{
  "head_dim": 64,
  "positions": "learned",
  "init_std_o": 0.00468,
  "decay_shape": "linear",
  "batch_tokens": 131072
}
Each number is 128 + 24 x the weight over its row's rms, rounded and kept within 0 to 255. Layers, rows and columns count from 0. Numbers have three digits each. The size before them is the row's rms in percent of the matrix's.

# down: layer 4 MLP down (transposed), 1536x384, rms 0.0977, rows 249-284, columns 0-191
# up: layer 4 MLP up, 1536x384, rms 0.118, rows 250-285, columns 0-191
down249 113:114135121114118148116116093126096116122131143121113151120096127122113130101116153115132121103117136103113123115121157127090155109110134153155095119157145147168129095124117095159133134134112119123148142160166137117132114129137116157120130107129145101111125093158120121133099148151084076141095140119129145093136145094133135131147111081079150119113118096148096136131129082159147074130144097146163103174150130184109113167129084102102115115118139113103166150137137132086163101181117106107145132119133144109144177123106134114141122114172115136123091086145166161111175112167142106142
up250 082:125108120144108153131122125163088166159123118149198128134108154133117089113126136126156147129081159122083120108133104097185118145120148107115148081088118165178159139094130130068115113128114093132137101159134150118129134147117106132084108136153158182154137141109146135111120100175131125137131145159118125099132137145086117118123126124133081129140124119139115141165137137144143112133095165128166149106183123135188150109078092134107173096145118137121111142141131127126119117112103142140134164142094185153115122128113135126111134142105180143124122134130086113149120119139111134109
down250 073:161124141148086138152138107137152136107137176096095140140165134120063117153162121141145148121153102149159113118145157168105100101142116117137113129155118135117108126138114098122150161106129164144139093151132159141148141130150128124118088138066155099171112093125083132137164110101098102150096089091170108166126140107136153090078089090132111126137113081123120139075119118112133158113092094095138076097148084146058124124141136117134128138099138167161138111099126135109118151188143107148121157090100069116117138160150092166144136152140138114149132122127115108122115136137106215080
up251 109:155104142116141151134074152136117108142131080079104140128155143135114095146111084143138167160159140100158085128132143115092123117101116045084142198086122107097149130107140099169151084152109089130153139172124169091155132156078108070148104127114076094142148107092124115129150108162106138142098152132085115119175170139090081097117118156146147067103112103132127132151132174127131147109133112167122130135142115141155155153115094129132141148113150103127100142104157155142147127122137122140105130121107121114154126170123119159109163120135098113054123096106122122137120135094108104128
down251 122:180111151148106116111092097082155158158144124127174150135125137111143097104134152100095133121118068114116129110105122127094095136129127119159141102144140116125106164141158112101140163128138095096094139100123150146112127086159162094124119100131145109127068087128091130092159128138135062131102083114151140135164165160151138152168139127127147104158127088115118131161117108152165103137143127133153139149112096161165109137126126109101120110127133151131122137100116108142069167122156129127116101123103077122136131142085144142153095109098148130080148084131108153131126164116135088117
up252 067:140145131119112177128110132133135126114108135148142149083141113093147134100152150123171118106166156126140127148078094113116130107139154150111128139103113116177119165100137177143107131114126108111175112136142144084122128103128178143152094163116126130130137139100107147130077160149135112124132136124166156154158129167125068153117162110098098113119147115128141107147148128129140110132129166121148123122137138123080121064136135126128139106174122108132159173089178149110163112151169135148123117124131124130134120116120184125092124128098100102131100149065147103149134164174154063147
down252 049:112105138127127112160139171141125124123114102159140161146116176093125157122167114119168109109118095099109172097094108150154106122135115117095118100111131153162152147091129119133152088148158123135101126124134119108122144165147172119121119170148090113117173108057129123144155187144156121134120119125126084153133143172134153142130154107130101135110157118136135114159152116093152135126132114126136102139151142119124108077156145108105132066130135147127154139161154125120124084125141144138096142110105146146116144113102100126146140142086171119175089093087105140132126140137156119147
up253 112:171156106109116138105101165144109108122108134092116152135088130136131108153110159143119182114106129127168091117149132102123094080127122101147156119138152116135108119092144132151097138109149119101161116135145077118174151144107108109166146179114124109090100135170098115104160149161138150098094135128093137107108157135090134082145128094137151109123159122129141103134131157162059094106105163102171116147124108107149198129160103128127159176105163129150126135126084133154142125145122138158187196115120101141128167162120100163133125094111124116122148123130126140141157149116144121132
down253 113:149113127120116099115096180117120096145161137118098098088085068082099106080105161126115137135108063129124101153170138083189090134109115104137137143102113129125150143170124109174113178164168126112158120096107137121163116125121110083161117136082134144091134121097116136137202134126086152121077113132118144116119150097110131159121133130141142096171133164159114091144127129117108113107152134146141132133117136064111139121128112184097136166093105112130114142120130141119123132136095106116125193105120121131156168131121115099130151160089107183086148136113125126087130136096116091112
up254 101:100145110133145119110145132195130118185124109102151141135147129140089132123131120145100131136137136131144144121071103140108125145136132111122080095142136144117127088112125160138159111111148138147151173126147145126147150127135125141141139141133077102097172126136111117142115122131129157187105147139086166098158110099103075139164112117134117097096152117137145097126085139150106169121122128135101121117122056125135094104073142095133130133159129098131162115135117165076149140145104099124140104150158171137125130170098141122120145145130164129103132140165128128155167060102109137171
down254 093:120115114122138114137134131108082129125106094122091131113140167145137096114140079120106167142132114167143128115129123118089135143153120142139183117149131127126108118137154099133143102125100135116125111136089119154160107099162130130118146128128121091115105141101132108124182114128161094150085037077101133145106162131116124118082061152131123146163089161091131132099131119105105095138124096134126129108121123089067119143141154142120185161125111143150148136095140134108091096151071113151121109149130123129117100123107102149118133129145100133131129128117133127172155142132132110149
up255 111:147144175129124133104087066148106128086101155139123112132117106124139137170068115132089112143109134188150106133152153153142109115116163162142129145142106140142136078165113134119118124132116125149139082128115089122121092128145142119153120157132107113167110090172126093088154157147166176136137123126087168113143119186138142134125087142129114084138080131117160096158147138157133100132174126131171150140155121160149114120159145160098128141138073150125133145097141166123137101137135150117127088124095111133149182122127129117123132057108134097152124118092141135129129129146138114144
down255 105:124122145116118144103139120179145147100110143110100102143109108085134130155132145170123107185153149163158086140125113161125087123160120186134115177133146091119150133126134060129108128129136115130125167113147126106135130151109153151101125116096170101142091093128152135135147115121097094121126105116112120101114137121150130135149146074131097099160154154117106113138133078153135129144108142121136148141132084135133186134138110133118107103168142131163095101106100132143117136119108102123125127131131133121110123123104125119102103108177140152118158106124098155082139119112104113113
up256 105:134126134085082179110072138133099136126102144132146151122104157146165147163130174155111149105133131129133125140114090131120172126111107122083176163142122162080154155149135142105129109136114128155121144130175106110126100150144132122125104150076178102121163103168109131140172169088166102166119149109172153118130130126131129118131136150149105144164101132116093104139150167142097133153119136138091197131157119121114161111134154142099143103097106109122099145133140123156146149136097160102128176144144086131181132080109120120134147119104152157097117126136137109121126085079108124136
down256 103:157149130167121095131128168155144156137154100129123120125123144149172164108139164117138110089132132139117099132148177076124143131141101151162065110129124132103140109134132146115194152111176141119098112131187089144158148114137145103144167154167130124137156147106123099163109140149133132142163077106137110157121098132095128121120080126178097143117102114126115135124114131138092085098147144119117146115144121122121123120148096115118110112108142124085079138109165124182120116176153146147147123140151129081099131121128140130145104128154142164141142135109112107114168129135156166128
up257 097:063136133138123152149091136138176116126135152137132152129114138071110132139136090108139117148142146130102136144126139120167125095170111150082097140110113120114107134115086161116101115125107162121158091144090082138109105148122121096102128125180129138119092099138166100197095114121136120138102127139093149143175137105086109149117129115108120134117158116153103115074184109111100138121097134124132129118161134099146127135101101128099166144095128140095144145118109078168118146115147101120166136162112140135131139119104155191119131163095137137159088081150143106080158133101107101128
down257 104:146168133130129149131110081126143148141132136144122156107110130144112125130121127139139138095161112099093186153134143131152104127150107128120110132132121135075117079154155110101125153150081126159119047112095144132124133101125128132139129130146094152144079145169155090154112125070106133120143142089127153159106133116142149113150114166073102123102104124118116103144093140147079131115141148156120091118081109150124118114165126099113194119093136098130126103083116160125116126121171116102111102152137132112144146115118132160120146108115126139131103137153116128133100118080143197118
up258 114:105157130121084169093141153127110086143164144100120103136144126144136130102171135107184084133170150141135159142105144112122139118124145141104107074142163122138091102161116091110138151102123117149158124123109157113169186140118138092152166117117105181128089131124158144108115114110171119139162126098093136121164131130128108125127162129152126091106145144170094094116112124142133135166154138138129106131104139148113093127106126144111145141118070179130147140143118127117137101112132123137171124132169137130129182102151125129156104123101179132096090140145156144080132127148136131148
down258 111:135138094131148143094130113085112105131115106130120141194126153166152173135139112133167121141107107107163132122173133126107160072116166105085112119149138139121172103118141109125154103135152128144083098135158114099152128090118108105120092151120108137091091088137150160124093129109149127158125101113114157136118143152088126103133165121125135144145153121105111092114089130132140130158103087152132070108110135137159154153145121107188149151138133142146083148095141098167125118110143106170104132081152161152082128110118110125105143153127138127168113121131081179154169074142106152157
up259 105:136111139173087114118131117164076141102115147167118127122152114134134151151118147128158143133167129126129121158086160145124147120135080121085154087131095152124140135164066117150130110120158089061144174180124110102165135128149132126156115136144123134131140132115127135151127153135152173100113126128114150123129132090092148152139123120155116077100150089169133144131098097159089106131134166149093110113105125122129124092151099132196076182122121115127127184144148123170125152149126131116146136161141070136147141133144100110105174135116119140114117125153128169167121142142121106131
down259 098:088098130143144150094160134126113168083141120137146120132110169141129068100137160124114147143148114106116117140163128154152103104097129080114096118170123110123149113107100135159097096136059130138146149118133106165115161124125125098139122125161116139115162122131084113138122133132117154098097126132132091106102144102165149142116155118131125139124148147111145098149098127164088096115075143111114119067085122124177088105144120145134105124145115120113120094127140133142115153107133145160080128131156137139146113154100169168120107165119148156127098150118126114125147122130105126144
up260 087:145113138132133151103158165143159170138092141096126134112092149129116128161135143122133127187138145148099134140145116089121102133151169086126138110168140133140108123102157142121136091124134092118084122117114166124132123121093105133142118136119092114142113174111133146134126155123126123124111122096172154125125113158143126123105143153096144151102105099114115131128089111105147144092160094141117095131127121186111125142119110135110141105148132110145163111118158124178112202095141127106123177118144126115108148141165177133108124120077102140134175114168090115096098104118102173153
down260 064:159121165139141138126119128119124119104086111069093116181112142136156116134137147117120115118168148120119113161109138119128159130156124156157135164129144137104135136136121132110141117147144116130165117116122109145130127126166095171133125126124122124103121139136123171125146148146070113138131186153118139142154134128162160145081149123141113123127121117148147079107120172166160161122112130116093146113125127145112124143165109123128112134132149127159134112152139108086165127136122142167113208133123127133150096142095202154173131096135120104140145085151134117116128157111175112137
up261 092:098099139131130109132097107127118137126139106143142151101141151124112121126128147142101119104098116160091094137113141135130132105126165076122125168116171132144151121131104127128094088116165171112166131108168152156180094118161141154128099116150198184090145150137124131123070095139128182122125150147126092158117146149075088165114099131162101100134116138104117113109140143126142164129153130118130136132126139140131096143124128115152125125153080126134131102113146145118105135132144113121138162122143134157095099117132142110109125098103146149146161101113131089132157081147114114139
down261 093:116116092136097156126155134130107114089121136113120168125142169169112092140138146124082127117112099154117108096123123139117165127146095137179112135098107140113111131164134095141108124126122149147116078143175121123108097086115125151091131144085115163124109089140065126144130086123142098131160093126129126152096164114167082099157094140134154151097098116106073151088079162103095122142139103130142154144110149145119170140156130135117142145098124181110124136142115141140140121104130102176120132116120132154135139057128121112112125130141125114126142141115125137161139187162161175116
up262 090:101130144127104155117144144133131146121147147132094114110145152088123125149162100146119100061109141133135129146150152112179122118148126152111150136141160144140132105147112134146135106125139134118136191158128086140140117127159195118116106111109147132163126115134145124109058099167100143169100112121119098125143110135127098153132088134117126126095138152131126112146124123162116155158140162140079123099101097117142145145171116133105117146135155142131133150196109185156140123109103115132157114146122121123120130163082126127106070106116108137146132104112124091156124155102143132118
down262 086:133106084095104142092139120134174169096132130130137140115100151118148120096165128118120097103121164153140107167129133175115146138119133171127122160134151103134123117155154113111138127130123132137111124108086160132125127114137104158120121118116104117176145162126099140130112143137138091100108081113110109154160170124134110105097135137144174140152133118127151134101152105131128134102138115134165104136099118123130189158141152116108100110094118153159137099092107084102135095135120125129119090182111071110141120134142087140178132144130126142137139120082144158123138137094121125164
up263 112:128120111177125147133135105134157074124162113149141147128139094104110118050148143138137123151165131205113143083115124141173097108135117125115159104113132112148104111155110128092148111152139151137133161151147101122144155139137127147105117131145123138125159124141139104122170134129109094152139158109085149127169106107097128142109154164119136115136116137187120158132143112156126108126157135137168174197104127099166126155127107149123135140129104120145181102122133117135144123114103146141139059058164155154120131086145142111096131134109134128145089126166125163115098152096130148151
down263 130:113165135114163117133133170118169143102160065132129100089109111133081075137136146100160131159144118138135118160091118165140156174114126124097128125102123129107154117163123139124155106093171103131051168101126151161118141167077100098105131084120085107143093148141125099101098108116138138131125177117150169105110121106162104083137121170121096118124149089102113155106156065130148120132124103133140119109123147128144127103119125130133149155181162137162131177116122140118156103083120124098111093140107152128110107137119107107118140101137148145073132139146099155082122111127143157142
up264 092:101160120118154083152132116196099109114130101138153096130122130131141100132123144128131170084050124158108135140090087102108161163112160147126130103118099139077164149121152138143158123116140098114141114091125127139144150106117122130132094113126110164096157142159140144141102103161118197157140148121138141097105111122115137148071146144123109133099112145086136085154099141114114146157116158148081115090112084097118127105115106143107077137119140134107112134121166099135122134102143136103135140121089109192124113148125136138116147111085133086112145108126107100099095146116085150115
down264 069:081143166121117118128136098167128152160167134107138119104118140122103108113114098163151131114133165202156144113128080110093122128094167152126136118093088146116128099109187139133101129123121111142145162153155099136138119115134140111110138126137113138131170090141090106189118155158065148151103126135075108163102101151075151109103134129127136127167124150139132118112149128125099120131102148145090148140135080112130132087114133141124095116111139175139130135161144144120133149130149151120134148163131132125108105106106159117142154158134126135140119153116130102100130155142103116125
up265 112:130127160124118130139142159079139098094107117106106105142145099127131154087124141112146123082134137102110097147115120130138119120130114109122151132119132096139122128106145137114138102109178163145137097116136062156138117115160104139170103116138125149110108172094127164121147138171089109082168147138101117126137096123117184108135117103105124170150172147083165093187095139137118074177134119168168114141141170097123162181151150105149135110162156133105109131143116118140140142155134124148117148101103119109128151132127141130129134123115087099189104113085140075106166147055141136133
down265 126:102086122122114126124120138112130160106123149119098146098141145099142163111160098158152131137164138056123120098142151137135084120121116125141146112149161133171124129142138121112137130118140151121120110099113120172153108172160126104129116131167161097116116126101139096125157191147114138104171124050124153171151128171130109111115148110142140147130135135107143092131114194104083140131133124169112123149138102139105146155150166135164112115161135127108157139166146147133130085138150115114132172124109116081130110095155133136121169114164100125121099158137126152121187101082120126121
up266 092:159149122171118121119099173154144131130199093166145135146106117111087124121111144134166084140136106150147120178129121110104122124150153101104154153134129162122134138148168136137145103146076106134128144142089118102149137113113160132159124130124166152118122135102135145133102147114109184082090117157072111090088156146087131121168083150174122122117174125130128163116089106129100121138123109142130130139130152128141165105132163151111138146138181124093099146147127172124137088103115116141165170138115116157121110119146112141100129135126124115111101106123105179089130141115137107115
down266 111:111113083093108134123131103108133157129082108109124065110143154147117114124109117142145103156162151077136159158146096110090153128160111150130155129131084156112116141108102133106122148077130115127129133126124122185090162143106102127137138038144150136147108159125095085130164152086119101125126118140131135136093106101137133155086105138119082112090136097115121145141083093105135122126154123144115164125184114161082114120135106107136161137122205124120151124081123140164090098125161126074148136162098149096114106164171093134098109143138130135110117150154124109133137107117092111114
up267 097:125102149098139143159119090126137136138113117140146106094129101168130109118137126085137137142151133140112140117081176130169110108115102051120157150138134145125172159090188126130159118138101147137153100158137138161154103152129120159170095100131120119111114097123094157085132114155131124126118174112123134117190109124112141139145117102113145130118108136186106093163134105121112129124145113074132165118116152148142139149171174158123114106111148118142102107133125117141100126134152148175093119126108105120122161127123134134101136132131129159095136144129176094096138130139138138152
down267 113:122144127131139089158122119143129160097128089128118134107105161127121109159118144124104138111142083111107124100093128143147111132112136126141157111131121136086143102121128064126095163093112108189112151130116141121100149142120125111127125098162119129105113127158123088132111094121086117124125122110130109131082149095125101166120109148092155159094145130113130154166122111118138141124100115123099187089155147115122116133090120097113162107118131123138146138119130142125146105109114076129104135133137095145111109123155124107086073127120157127115148134097080155094115124125125098122
up268 117:096137135151080146089141123173121135185112121157146141163139090105150105136121146114170138120107120132108105118143166123097123107116148124100102143122139172126158133126120132163142116127136097142139176095141170120094090113146187096215169157171094138137119145140122190147111113139142116114141134152124105100103169105106128107099124139101151113117160144129128061147084104124166141131113066104163157124131104144124127063144117131152136091116075119126068159139128123117168095119127119143131117133161167121134123087091150137120104101102104110143124149144131163120115128129089144112
down268 115:114162155144111149140133081104157140159111122123113138124163151120151121163121170136143130111115145108128138103101131165150136064105117147134180134122159159142121114105160105110117152141117156119096147110157119158088110166173143125112155140112151139168140130116155106107118103124127120119147164145108131103085168089111137115091121132138128144121124146144152091152096114135172126096093098155161174069138137097112088124090149123111132155149158115124127146136164137109120115171104150140139119137206175121161100105133125117130164157098147137116130144151132123078119104111152119163
up269 098:177132151114124112091152141135114132140140119108117115176143109122124145121122117122120144116120091134147135127157153113100119092125114108113120177110072145086153093076135112165119142101154149110131167159125134113124104089183125149112119112123107111127157119172125139131074165113117152146120095087122134140103113158095135140174125093170104128156147131099179127092104119140120090134135134122139120088168125167099127100112104165093150126125182174115131167125110094129135125096138106121116117097101130133134152122099163089119109135118107107104113136112114152150101149114152166127
down269 107:136157149087158188131113163129134124116143122148127157161128122160098138116138107150110138107120088130143107144158147123151118166148127096084116155129093102115091103153171132107137101125099161168112135129105148133144138096119105104108107143126130093151124108120077089102130142111129136124066110154114088112104139128139087080148144094145145128175172115157160130067084123163120164144114100123112099115141154083114081082120104122141154132122108145143130152115144174143175137142120094144161090111102104163141125095136136133131143094134172139141125111178125128107139135121155108069
up270 069:072101113134116178137155068158146130150107110132136138086121172127163104091126082129118112159109118135115134140132097127126143124172155118153093106142140153085099114095107123140102167140151106133127128113132142125184141129143122109132092131111145162074125140151171155144133145112168193146100142164153127119136142146127104156115116134089114159132141105113156159137141149155139105136146165121081135101185130130141126144174134125120118120150150147114109140131116129103134157089161123126122084118133096165137123143122129095142146110161130101139160112123146128127140139131165086137
down270 052:116106138124108113131149161166131095137091173088108155148118106072113111126161125088166101171171108162129131122121115146111120192128125151117080102142096156123103110121135137128141138148130143136110132108141098138158153112142117109090108154123134125048096119094158117138088166135171137136070114137120140128125117154165119135127171124111095129130124160161141172117153129161102085160136144086125155143159136139124124099172163108100096101128144125132130149138110109120112142067162083160173128125133131134085145147107154108137132121139096109172110103093137086147131131110081089114
up271 108:142099118117129145150155126130134151099131128161133144132136133178139131145129092114096121116143139098168141113114125088127124072139131166138115140094149132152142130112163137134124096142170165146145110078117149125144090131150137122144137168161154145129093096122118146175147119130129121134094104127093168104064071100107125134070123122170060123114175093097111123190133155126128103123136162133150117123133127127144144144123110143154088125119108103148139137101163149150133087092116123158131139100096106115084111116116169139122149114070150113112147109130103144130162100155170124125
down271 094:155123139091133116157104086105156097099078109140138168162171145127155119130115150163139097142139134120109107135157109153125119138159124120129110163146111161125107140111126120133100160113100150080123119093149137150126101115121097154151107114068131134144116137097149132110108100165116159083125129100178136102126121143121155120118087144119139158148154122129177115129148114089171177116094119136101179110155102142100126115142121092131116138138120071153073119110100109140104138120160159120157121148161148083126145163137117130163097112164077123135122145135120126175115119085116125110
up272 122:140109131070189096157097147103150127148083118164117123127140116111107153092150121149134111101074143168116116133098121137162133147149112117129167077089107152127145126113091119111134159119126191148147118135161123112108116125101116132121137129150114106094134129145181143146130151121076159130150126124157179115154110132083099092105125150176140142129117150146095123148143177154126119124107133150125145168118122128133110160099124133144126130131137069160150093112133169149093147139129156139132129146146121133173141129095173091141140087145104081121141107123141144119108123132129103113
down272 144:134106115104180131144088147162101099148135094089110129117103075136108094086115120123174109119130123141088176143128119087138124109132144143136118150102112141159096140090131144148156123161179109120146111115132111101125123133161124078119147130115145102062142115134131146121141119140152105141158138118147138095160135158106125133132151137165150126097141156101129094107139146119177108112124130135089148107154125155095128127115110114164134103115148108141140126150140100080086137081169140110156106158142133117160114110136176133145121140150137148116138130083140169163100129103155121121
up273 100:150101151150150162137125148159130146162116136088146124159075126137121095134066142094150153161133103117180150155106145132130108101116088124112127096148166112142117155117127124094155165070132152125126151147130152133159117133097146126112122114130117128137154148090116117179160166148146137161128067086170141060138096130118133130118123101106129110096090119137119135120100118111092139150122117177137179081121152123137151126173127144160142148094105133130160154123148138106160159099131146115120125125159143125118150135120125068131120151120122159129119129130161131138130146167126152107
down273 085:164142069108120117141126113135131094121114128140140143131133129178118092127092137130143086157186162129093143113095086112162111134097130143162162129099095165112118117154153109136133125106098128086164187116115093095123118151168142123147166133136147156105112146119114082132154152142169141130107150135159112121107118122142115168137123103135107097080105159167120159115140127159137103138087146137170058117101136149071192112116131176133126144128105173150132108113143134151117133132150129103114118130110122135107130140084179134137137151110183112107152159160085117124141112166079065159
up274 100:123137161144134148126093144152151134153110126105088118153118109113111065141128146130128107130141182118122151120086147140125126144112170093130105138127115114160139173143114108150144132131160163162117089129135146102137124132145157131123091124145104132097136126170136141160172140157156130128122110116124077070118117155104110106135164130171178122114153149119140119119143109158109153152114098164112135124143111128145152095180113157122105121135139138149163168176080139142123120169105117117148143091130194134122126130137138135127148106150145101154114148131129115131105152114124109087
down274 119:103149097134122083152156164147118114139105089137161119130152135113131094105125129098119146156141093154159115096124121143139116155131165109148169180108103139146133080156123128098148136135108114130129111136129124156102122164121145132082120145116125120168112129095119109138122086113107125093150106119169088125097150124150134121140113156071135131116154161169154081133138146141140150134093082149143186127121102147112129141162181140144170146137104120130127110148128164127119137141069144139143166107143140123138114125132109091118146170116120121165104180164126131128130110084144061095
up275 110:098106098101126109135116168149135158139118149172140085141106130108137122169186201112115141115162129097125117066147115129142128167150079110123114108182107155157124132137123107117096104134126147160121124126119167097149115131112157174099102131127166123120116105112134140136146128103184135107140099139109145143151100139094135147099133116126142087106146126108163118123128142146108126094117110140120119113114131098084140156142167145168160160114112108098134158115141098110102106138095164126119113107093093101146118085142107119156129143154120108125201135125104144127160127166118115126
down275 108:104115108123121102147190116093112154133142153114113122163162138147126145143159120099101133167152122133093094116116138114130131147120088120130110150171126105121090150119126094111134118157130160187131123102119100117153107131086153127124124147095116100097093124105135108155119124177121137107108095092131098093154134119140127115142063134125131147145105095156098152154107103114116122130103149132098128098158096109071135125137124116127136108132110136119130152110171141148145154130138129121137150126133176126152133162130141115140161111153176120118147140117102138100126154124092178178
up276 109:139122151126125141160090136109096134106156136109113139151113141105129122089102189125162137169115144123105125114127160159137134111151099102170120146142147127140145145110134132099112133170129139103105157125137106121127147144100152124108158139147153103125143137118123143096146157135112113152124177123072179107138123070090066140102107108162123085108113091162128134177104143193135127089155153186118138130130122069158100088147114136139131128117088125133144110142090113153110167111119122059122078118102138124181108126122108127135121098139095147116097122128145131138135120106123129107
down276 117:154136105148117092155132159115128128103153146138132104137074118103108117111118162159149137155120116115136132113107139146113102140116155081104089158126122100089096108145143091111146136143094142130072114123091122117125118154146083131141133091152118108079125122164123164141161102106169119161123129128128137152102130125123108125108100132117162138167143135108119191142154115126141178120136159181058116132121186117127126115121126158133177148131126155117139128147119176125138175150128152139082124127090136148151097138095142163140111135142117106112111114144096111153137133145113134139
up277 114:153145128143177121120109165157123105104056085151118110099106096114144140177175135142115132112134090122136155141107159128120151149150147131126124154140109142126151136114149156159120154129160097114163115165136073143120129144172140132128101101074162122139157114142137171139103124103129122120075168165152126143106123154112165117114131123124106152085099137085127127142148129137127114112145139148100133125134151109170152109122159128123148140128124088115140119097093186126176128145137153108128146125152200136127079177150190132108155137130125123138154126136130105107105126111087113111
down277 106:158112135096154115123116086041114117122148095106155127173166086113153118176129100143121101151168123120129163102098143158113141111123186113111139143107113166140170112067139050132149160098119085113121105111107131171107103090160117130133115171137147125101122108082118124105135142120115074156115121149121127131111139120098158113196133158149123112083129097106125130131112121139142148116123131108134187075082125167163113104143127099125139102137120120119107150124106111115117158060119143154120147130112148110095146142106173111112146119134167129134119102152154130162115153114144140099
up278 098:092137123133117122171111083146119157146128104131120129139128091101121130101116111107145143154116141143107131115138101182098135117135153155106111117085215146153091125145104171149155164152106072108167107135136121161114129164146156132140185079122100151088170116150067148110114159131153167085135167136085125154164085153109096146130115134149128116117144101159113103099169120125115117109162148138153151095120117107115110105161108139137122103109112105103174156105142157168148160118138142105134139152118132156109107107104121143117160103138140161116098132120137143144124133116134136129
down278 094:111146133169135093122114145131111126142183119117093155135121168171160090137113119119098127130115135138095103100205132132083087117104099151102186150109132096084094139139155113134145141128158100161114143121098103139091096132112149159157123155156095105135100087157144125134093158133132089111160126105141177140095111107156117112087113139134098180120151138115101177130121150133069089087136111135104135071104157108095132161128116107140105175075128133102099146123163127127092154145110111160133127148163120164128108150097133125145146135133210160109099148141089115113106128169108147146
up279 103:126108156144112139156125136137201108136151145153145106137120154087141080097142103126155140134115128136142103119165104115132180137098161066150124135121126173138159136148129155135152115142142144164129139156176123132156043142112124104152168107118136134121137109094121116141119131130124109123128138114100131098125140109133167130099127119168111124082105134124095126142113153152140128133105143132119128143137195190118162100127164112150151112156102131091114083146110136137140138145087121090120114089141144188159152104098140095143139124149109121152145121101120086124115091069103122127
down279 104:122121158161122145131164094124154096186139118123119159111132110141154113126147106096123126129118144111150140151096153162129126150113061122156093112132123133158110172141137138137143109177141133143165123160124168137095151086109159092137154116144137098163184121107121092142095173093132168099128125134163165148121095111149132099181119192160118164133172148112143102139165090131123107139166073136120139139098113095146150133120139105155132121143145092153110101110134106129128111137148117139112085116136113128134106162125135106141117121143145122175099134098125168139189117105127111193
up280 111:089144104093137154140092132132120095161147156126174171127118128140135114098116132116161078118109146153106148068101103161089132153132123143125162128132104158129107122159102137100147129144117112097136152109161144089147149134153150121117127117138104113118116158113169127116151141161114139166115114052143108094115138190087116118102128146121121125138126160126114132143103119194158173163162141125150104127106101147129098145103166144140172129145099139165111144109141169162135119135132181162120075139120106101104118071150162060151122134119105153124127127080111111118114104121131103140
down280 102:136111170111154117114125098104150095120107108130144133149123140153133146155142120117153151117126127111109087122152170132128138119112164081099131155126121111099149081104159126136118083120138104168148114168139121079132116134136080103155124130125110141100146156152138136114159115104104104137175131139143100104144127134079088131111101115131123160139130105159140116134155104163151129127114157100125071161138143125108101120105155128123159113139148077160146132137187133097150136111142122100133094112084097120120134148138125114153131125176157089135125123155135162124121146118123085174
up281 096:138160120153131104117092155146141082154109119118120164119152077127135095129115112110118139109169126158075096139165101124134131129152159154147124147131140122117099122129128132170096083105131114139142097132110123093122098144143095129079113158140134125152156114107097115154127115105154136114118111113081128083095113051114163168141157116132088145123118109168097113136150163149156123189075093087114140170133139134134151193126120149112088133115134101151149163135134141159124123150127110126107110174125138135088160133112128137131059116107149107141122119165119115116120128150109127113
down281 119:125144121122099095108139163081096121130119118164085139127145100129130100089102145116127123056147123106141112145124117138112155118132163123098136089123147115060119127136102116106128090066131090115121067159167128134096129176115124113101115154139136111141140134095128103142150092113133129126118103157128108138111100097111133139136120109121062140122127170135117165086131150164073094121093142166162110115110122136127063149108097070101150129090124116108163096112152145105062104120128139123120118121123110118085122131136179107126116156160156143163150153134131119123104155130117117110
up282 113:123110131121145174150098128131111130125132076097155100120189087109126126092142094096163124152140112157133141127173128116138099134127137117147098111106140144174117080189149123095118141164136137106137122062108168121117143093108086134102122136135164143146158107091108089100145150123136126141140124134131119150143127118108143164096114128126117112114159130117105160168108087131130115144124127162133108089129083122089127129112110137162160111109136119127120116127122118116116131101137098118154090112123139115185186111114157123144137135119125112128155146116150113154144137150114134138
down282 107:055174138148150095135183129141133114165171112103114118132116116136085144158114097133136124105143093190147142105100132139124145110110134137126167122135118140108078100155137133135129155127065146099098089097158172139124160134099163169174160100128088165156105098151113092140115155088129108156154138110130150135132125111126129097157126152108127152111100162101156141124109110151126138115130109146139106109116157105074096163120099102139157134076129124101121109108130088110087113126143157087106121092098142157123145120136148125130148110154172163130105105116135119117128113153145138140
up283 101:103152121119121129110100103173124188130128119147095121140154142162104124119115134170117131139131133139119149140166112117087099137124134123143162137109120089116108076079117112112155186093120112130114114127130123102138145154091131141157130123099178145103148181134128129156170145108144144115102119121162117142136174118134128141085079185147114116144113098130116089148143141157137128137107119103154148127105139153102132070139118092158097124192051153129145150129122107140119156098119142162106142156113132112147132130118125122095153094116143152143119120120156132126176118132131144149
down283 088:124104134082166124136140131123138119127112144113182135119089142123158152158139125136077135116130115128167142109138166129165159108129144138099096162144114134095112121143121099128176131122133112103139127132056124131149115153078147140160132121188149105152093090153112148137077129139112094137142142108135157114112073088136135097123170150090133151144067120093104149147124107116109160142122143127137146115115168131148109171078116173165153157123065124082116114108138099130122107067106098102137113094163132136182136134126100109152116115104124142100119129126121139157129135133142145190
up284 084:137161122107138152140126137142106090174142093127100130084134122115124152125133101114117142128125129122136149168102118158159147120097168138103075089147113107128145152147110121134113123132165137138120133082120110149111124130128094131175125114117137126117109123152145176135103068132131173092124116178096093127094138126123098131105136089093171154114136161106171154150133137123153135118124138153117167104120051105106177093073107152110151120145125159137142095123116142165138119122158147128145119140136142111095105143126138086144151129086100120108151123134132097142131151107106096093
down284 090:146136079113137120136149104139131125079135135145073155105145084143138144131126113149175108105124145146138105104138126111116112139131133100148110140106110098126143153115104145142068174143118110108099123146139157082121144093164134101122109127131115128255135119119069091113147074099098116122120134124138119151142178120146151114118126100181094140111114104122112135150113130096128113135094111139134112135125142099153139140139157123127110152117105140117140123089115127105124111121123138135141157121140155109127124103164085137131140150147146140165114113156145128114150121141141204075
up285 105:102134122101108153157107131171142144139118153114168093174102144095110130162120111134137120139111118134117137105145137131137173121114131112112167170165140152149154102138121089085153078135109146150123162149140153092131111172156087104131103124127136092118116134090116113128134107159198141139124134145134146158101138153126105090143143135087103089115106124154126127123137147117147179125159117113126165127101107126165155119130149108116111115110159170175157120094145165102138108141112144114117131158160129095101143143176097082135116159168140140143138154173178139134125139153164102109